{"activation": "swiglu", "norm_eps": 1e-06, "positions": "rope", "rope_fraction": 1.0, "parallel_block": false, "init_std_up": 0.0351, "lr": 0.00292, "lr_mult_o": 1.35, "beta2": 0.95, "warmup_steps": 200}
Each number is 128 + 24 x the weight over its row's rms, rounded and kept within 0 to 255. Layers, rows and columns count from 0. The size above them is the row's rms in percent of the matrix's.

# layer 5 attention value, 448x448, rms 0.0976, rows 369-424, columns 392-447
size [ 99  93  96 106 103  97 101 103  98 105 101 100 100  92  96  95  94  92  89  89  93  91  95  95 101  98  91  96  90  93  94  90  92  94  96  93  99  93  92  95  90  95  87  88  93  94  94  86  93  89  91  93  91  85  91  94]
[[136 152  81 115 154 139 157 154 128 166 156 135 131 115 106 129 116 164 115 137 143 139 105 106 113 165 150 136 156  79  86  91 142 102 107 132 140 155 146 117 125 119 119  82 146 117 109 162 157 173 139 151 154 158 151 149]
 [130 132 120 157 128 102 124 114 121  92  99 140 155 132  77 116 117 115 115 167 115 163 113 128 130  78  78 132 121 132 123 144 128 110 163 155 132  83 106 133 116 126  90 146 104 167  99  76 120 162 104  73  96 119 148 121]
 [128 133 165 118 108 129 127 121 137 185 113 101 111 130 128 162  90 145 179 114 151  88 118 135 122 122 131 126 139 136 127 137  81 146 109 132 120 118 127 110 131 131 117 107 152 107 145 105 126 102 101 142 114 161 136 156]
 [142 134 107 195 109 116 186 132 151  97  98  78 108 130 157 159 132 144 135 126 158 118 148 127 121 106 127 108 115 144 136 141 145 153 114 124 119  82 167 168 104 146 144 127 141 133 146 126 168 138 112 109 107 149  96 158]
 [112 127 115 134 110 134 165 181 180 106 127  95  93 133  97 130 133 105 129 143 134 146  77 163 110 100 145 107 124 115 169 151  95 160 158 119 112 115 133 111 146 104 186 130 143 136 162 115  98 199 125 110 105 146 134 135]
 [161 170  53 156  99 116 107 132 119 141 109  89 126 122 137 139 119 116 142 120 165 117 100 123 130 109 157 142 185 128 118 150 136 135 100 132 164 134 144 167 113 126 134 151 152 115 129 117 120 155 155 110 141 120 121 122]
 [ 93 133 142 110 134 117 112 123  80 104 117 152 124 124 147  47 150 122 107 142 135  95 136 136 131 134 161 127 106 141  95 105 128 123 135 129  58 110 107 154 154 150 107 126 160 113 119 128 116 137 106 120 113 145 144  97]
 [ 71 117 194  92 163 131 116 125 131 156 135 148 133 128 123 170 121 118 117 138 128 139 125 132 146 104 142 161 154 114 128 128 147  97 148  84 131 103  98  92 153  87 115 168 131 132 108 141 143 135 137 164 108 169 134  99]
 [120 100 121 118 110  95 127 128 148 168 152 140 131 140 161 107 117 133 138 128 112 176 138 177 149 132 126 121 151 156 104 122 124 123 103 135 136 158 119 140 187 177 116 109 147 106 154  99 114 130 122 138 147 121 136 155]
 [125 134  91 135 110  76 129 130 137 140 147 133 123 120 112  95 115 126 120 119 142 117  97 136 100 111 121 120 124 141 138 148 127 138 162 130  70 128  82 103 149 126  82 112  96 120  66 148  85 130 156 151 146 135 129 154]
 [123 112 117 159 150 136  87 108 118 161 163 142 133 106  84 193  85 118 136 129 157 103 130 128 136 141 122 131 159 146  83 137 135 114 137 127 137  92 148 144  98 114 128 132 108 144 130 160 155 122 167 130  92  94 150 129]
 [167 148 141 122 143 170  63 148 153  89 102 108 150 106 136 125 122 125 115 114 148 135 144  99 131 136 118 138 130 157 155 105 165 130 139 128 106 140 143 126  92 159 146 134 119 142 104 119 120 127  67 103 111 142 170 106]
 [161  74 169 107 140 109 124 118 150 177 132 108 120 167 109 165 109  95 159 150 126 126 131 121  92  71 115 119 121 106 149 108 180 125 138 133 119 122 147 124 157  99 117 123 157 102 145  76 145 124 169 165  88 142 134 145]
 [106 139 135 141 163 128 142 110 156 124 154 155 110 159 166 153 171 144 122 118 104 134 130 157 116 147 124 145 132 115 147  84 124 121 123 121 122 176 155 117 100 143 118 142  94 101 133 126 129  98 111 130 115 124 114 120]
 [158 120 165 140 146 157 121 146  87 112 115  93 140  98 134  73 154 119  85 151 139 125 161 128 102 115 196 127 104 111 131 150 153 132 126 145 136 109 133  71  98 127 128 146 128 121 122 100 131 109 148 182 144 102  97 131]
 [131 151 108 178 131 148 109 112 126 131 141 167 151 104 146 128  95 111 153 149  96 133  71 100  95 140 133 109  90 132 112 142 116 125 138 123 154 116 135 113 116 118 137 146 149 124 172 104 143 120 106 133 163 115  88 145]
 [141 110 126  99 130  88 100 163  70  89 149 178 104 159 100 119 135 133 156 127  82 122 131 149 155  92 115 154 141 126 128 112 121 119 119 117 167 109 144 100 121 118  81  93 152 109 115 110 134 146 179 109 166 131 132 132]
 [145 108 132 150 160 101 120 136 167 112  94 110 103 152 135 140 175  92 121 121  94 132 157 123 121 141 139 105 124 119 174 150  97 199 124 133 108  67 126 155 120 169 126  83 143 126 140 151  70 140 125 170  78 115 150 113]
 [133 142 107 140  97 110 133 122 122 110 147 108 126 141 135  83 154 111 110 119 129  97 111 114 104 128 188 136 118 107 134  99 102  98 125  94 191 135  79 105 134 134 113 119 102 116 114 126 146  86 101  93 121 107 124  99]
 [ 87 130 141 113 135 142 158 169 119 135 128 120 145 159 166 136 135 129 162 123  85 118 163 127 124 171 135 143  97  81 167 119 105 148 137 148 150 178 131 125 174 104 145 100 160  87 129 134 146 102 146 166 113 133  88 152]
 [193 186 109 138 131 109 134 126 128  86  90 109 116 108 143 109 138 148 128 142 168 121 134 163 110 100 126 126 133 161 122 127 134  89 157 130 114 131 137 110 127 162 135  88 135 136 110 136 140 153 137 113 125 143 134  81]
 [156 128 133 141 104 104 106 118 167 160 134 156 155 132 153 126 162 117 128 134 142 150 148  97 157 104 159 135 130 112 115 139  81 152 108 121 122 115 149  80 112  91 100 125 146 123 131 133 143 175 120 181 125 164  98 129]
 [156 131 112 128  82 119  75 177  61 136  86 107 164  95 162 104 110 105 151 151 108 128 120  94 128 126 133 129 152 127 100 134 107 129 139 154 126 124 128 137 149 117 153 180 121 103 107 161 163 150 122 120 122 119 122  99]
 [142 103 145 115 109 130 143 103  64 160 125 153 111 119 116 148 148 115  82 115 174  93  90 151  61 153 150 119  98  89 107 102 128 131  93 112 136 104 153 139 119 169 124 148 133 121  98 110 120 113 133 125 124 118 114  93]
 [108 135 131 129 126  99 109 176 116 154 115 144 133  93  94 138  84 134 105 131 143 132 141 154 156 133  98 150 141  97  87 106 111 162 143 105 111 131 142 142 118 145 118 142 124 144 154 149 148 118 132  95 154 146 130 170]
 [ 82 165 135 146 126  96 148 106 110 130 181 145 140 132 118 150 104 125 130 105 104 116 187 126 214 145  85 136 142 165 121 146 133 102 116 134 111 125 120 107 160  81 135 143 119 100 161 126 132 104 123 178 120 109 141  90]
 [191 201 140 160 148 137 116 117 175 138 100 129  96 131  83 133  98 123 177 158 101 150 151 107 119 134 147 169 111 102 125  82 135 121 113 150 116 143 123 145 143 105 148  99 158 139 160 123 116 141 118  84 134 164 133 133]
 [ 90 118 155 140 143  94 140 139 124 103 147 126 131 106  89 151 116 134 161 159 136 113 122 115  94  78 129 140 135 112 153  83 138  88 111  66 128 175 135 107 150  91 109 129 128 139 158 163 112 128 118 130 102 125 110 138]
 [129 149 117 117 117 122 137 175 116 123 152  97 142 122 135 131 126 163 139 117 142 144 134 108 145 179 102 201 163 132 109 150 109 149 106 121 111 155 146 123 134 126 126 134 154 161 124  79 113 151 125 154 138  79 123 107]
 [129 169 119 162 120 140 170 154 133 136 112 126  99 107 115 166 119 143 146 143 127 169  89 136 117 132 140 128 152 138  82 127 115 107  99 107 150 120 104 122 129 181 169 155 120 102 121 124 114  91 141 176 123 130 164 138]
 [125 152 116 109 109 134 126 171 164 168 117  99 144  83 147 192 137 145 105 141 149 109 119 110 124 107 132 123 118 144 142 127 153 171 127 131 144 162 191 114 150 155 152 127 122 146 145 137 114 115 133 121 150 117 117 140]
 [109 125 169 136 104 104 158 161 107 100 136  98 107 137 130  94 138 160 145 132 133 155 138 141 141 151 127 151 122 117 126 107 139 108 114 125 156 117 111 154 135 102 143 113 135 157 134 127 151 167 127 117 151 145 119 171]
 [126 100 154  85  89 126 114 144 120 106  72 152 108 124 148  94 112 147  98 139 152 142 165 145 159  81 128 146 123 170 134 142  93 124 156  89 142 108 139 114 113  95 113 132 126 126 146 127 160 155 128 142 110 110 151 162]
 [117 120 130 113 163 150 144 178  74 155 153  86 126 130  98 151 151 137  57 134 125 101 131 102 127  95 129 131 141 122  90 132  83 135 156 135 100  48 129 189 123 120 111  89  97 140  78 159 143 114 108 116 104 130 132 103]
 [141  94 134  98 100 149 117 104 139 128 156 120  90 133 124 102 142 121 138 103 103 146 152 115 128 163 127 166 151 148 111 128 133 162 128  99 127 123 152 115 115  87 103 177 134 104 164 123 142 147 116 139 116 155 167 136]
 [104 107 167 156  86 137 146 163 179  96 165 124 112 121  79  89 155 103 133 152  86 134 140 142 175 103  99 120 123 102 116  95 109 136 130 136 115 134 115 152 130 129 118 134  95 124 112 137 123 109 129 124 134 119 116 105]
 [107 106 129 158 157 132 124 129  89 109 139 150 121 127 113 140 137 139 118 168 123 144 119 127 112 132  95 117 114 130 134 123  79 116 138 123 178 153  86 111 127 118 142 136 127 145 178 107 142 129 148 149  92 173 141 113]
 [111 154 116 105 124 125 142 135 159 155  97 142 100 188 130 121  99 143 191  97 135 135 103 129  91 146 119 133  92 124 102 111 143 135 122  95 138 177 119  83  84 125 125 148 157 124 130 125 133 149  73 126 149  93 139 132]
 [100 145 149 149 121 117 131 103  85 139 162  98 150 131 111 157 136 144 114 115 116 102 142 177 136 130 130 163 130  88 101  75 122 112 103 130 118  72 123 152 160 134 132 127 129 129 104 132 161 116 125 122 168 126 177 125]
 [103 155 131  76 130 126 118 131 157 139 111 153 165 154  95 109 132 178 131 122  90 115  89 121 150 161 153  98 167  70 113  89 133 106 129 104 138 142 120 120 144 167 176 175 112 156 122  94 173 176 118 126 125 130 141 120]
 [134 101  81 110  96 134 115 149 103  75 106 111 122 148 104 106 119 149 159 112 121 148 130 116 102  81 138 146  70 113 161 135 115 122 148 155 131 120 146 112 111 100 113 102 121 159  95  81 149 113 126 120 126 159 103 129]
 [139 163 122 159 136 153 109 101 123 139 136 154 135 122 118 130 116 123 135 135 138 160 122 117 102 131 135 140  91 100 117  84 138 126 123 123 102 122 124 129 153 120 103 133 158 122 135 105 138 136 158 154 132 118 108 142]
 [141 100 148 112 116 119 161 114 134 114 136 143 136  97 131 149 114 127 130 139 128 157 150 121 125 179 107 140 174  98 152 121 114  63 109 138 117 107 128 164 125 134 183 117 116 140  96 140 120 119  95 118 118 161 148 108]
 [127 153 123  85 133 108 171 132 104 161 118 113 156 129 114  98 167 153 103 108 139 112 120 166 156 113 107 144  96 132 126 107 119 106 123 144 118 103 100 120 115 123 116 135 103 118 112 123 140 143 138 124 160 124 143 137]
 [144  93 145 127 130  75  62 120 111  78 141 140 125 126 142  91 137 101 172 106 137 152 125  61 137 112 145 123 116 132 155 137 134 106 137  94 133 111 142 117  96 132 140 126 199 159 138 142 140 135 109 139 161 134 138 147]
 [138 126 133 148 125 105  94 158 158 179 156 124 172 102 132 123  98 147 100 134 143 168  98 135 126 108 107 113 133 141 123 161 102 173 182 136 103 101 173 118 105 123  92 128 109 140 139 201 134 138 146 129 128 117 139 111]
 [133  91 155 129 131 117 129 146  88 154 102 115  93 127 150 112 122 135 151 120 109 115 174 107 137 125 119 136 134 155  96 131 112 114 121 125 133 135 130 118 139 128 157  99 152 111 160 127 121 154 135 127 152 130 155 111]
 [128 154 123 145 144 138 161 156 125 134 169 146 136 116 149 146 191  88 172 157 118 140 149 133 102  88 157 159 149 109 124 140 144 131 146  87 129 156 103 167 113 148 121  89  94 114 112 122 134 119 130  92 122 133 109 132]
 [105 171  96 110 137 132 131 114 159 155 111 118 123 142 141 163 135 170 152 140 129 124  88 151 135 128 122 111 172 101 114 121 143  73 120 128 152 147 105 142 147 124 131 133 136 111 143 113 112 140 111 143 153 117 145 140]
 [134 142 155 123 172  72 123 128  86 102  93 171 122 180 140  81 170 147 123 161 152 143 135 143 162 111 152 149 129 152 122 116 134 125 143 127 113 114 137 126 120  97 124 112 130 132 131 109 124 147  98 143 100 114 130 100]
 [137 108 146 126 117 122 135 101 125 114 117 134 124 111 157 151 103 170 129 124 165  68 100 140 110 154 126 107 124 145 111 150 144 118 148 130  59 128 145 115 141 136 110 146  76 152 139 113 127 174 123 136 123 102 144 104]
 [ 95 109 101 113 133 163  93 146 152 117 133 142 167 136 127 139 134 128 128 118 128 123 137 114 107 112 172 171 123 150 102  92 151 146 121 139 136 211 158 126 145 111 149 105  96 133 145 106 170  84 122 134 114 131 116 136]
 [102  92 102  81 195 114 121 150 161  86 119 152 108 104 129 118 150 137 106 135 136 152 104  90 152 148 136 177 102 140 157 117 156 135  98  82 141 101 140 142 146 147 133 141 141 117 151 133 100 122 113 143 100  81 129 143]
 [156 143 117 126 121 112 107 160 132 129 106 161 167 182 129 133 142 124 151 166 167 137 155  80 113 116 156 112 126 111 135  91 119  70 123 114 142 146 107 150 133  87 154 109 118 108 108 136 128 132 105 100 166 172 147 116]
 [110  98 128 159  84 112 141 137  78 140 126  99 163 108 109 115 121 146 146 108 134 128  97 140 108 140 109 126 101 157 115 150 166 111 150 122 122 124 122 131 136 149  78 137 171 105 126 152 113 151 157  98  71 128 107 141]
 [128 131 129 123 173 100 187 165 134 125 113 100 154  96 112 135 168 116 120 125 135 128 107 173 116 125 126 136 162 145 118 132 118 122 143 137 128 107 120 119 145 147 126 116 125 141 102  96 147  55 100 181  92 115 100 111]]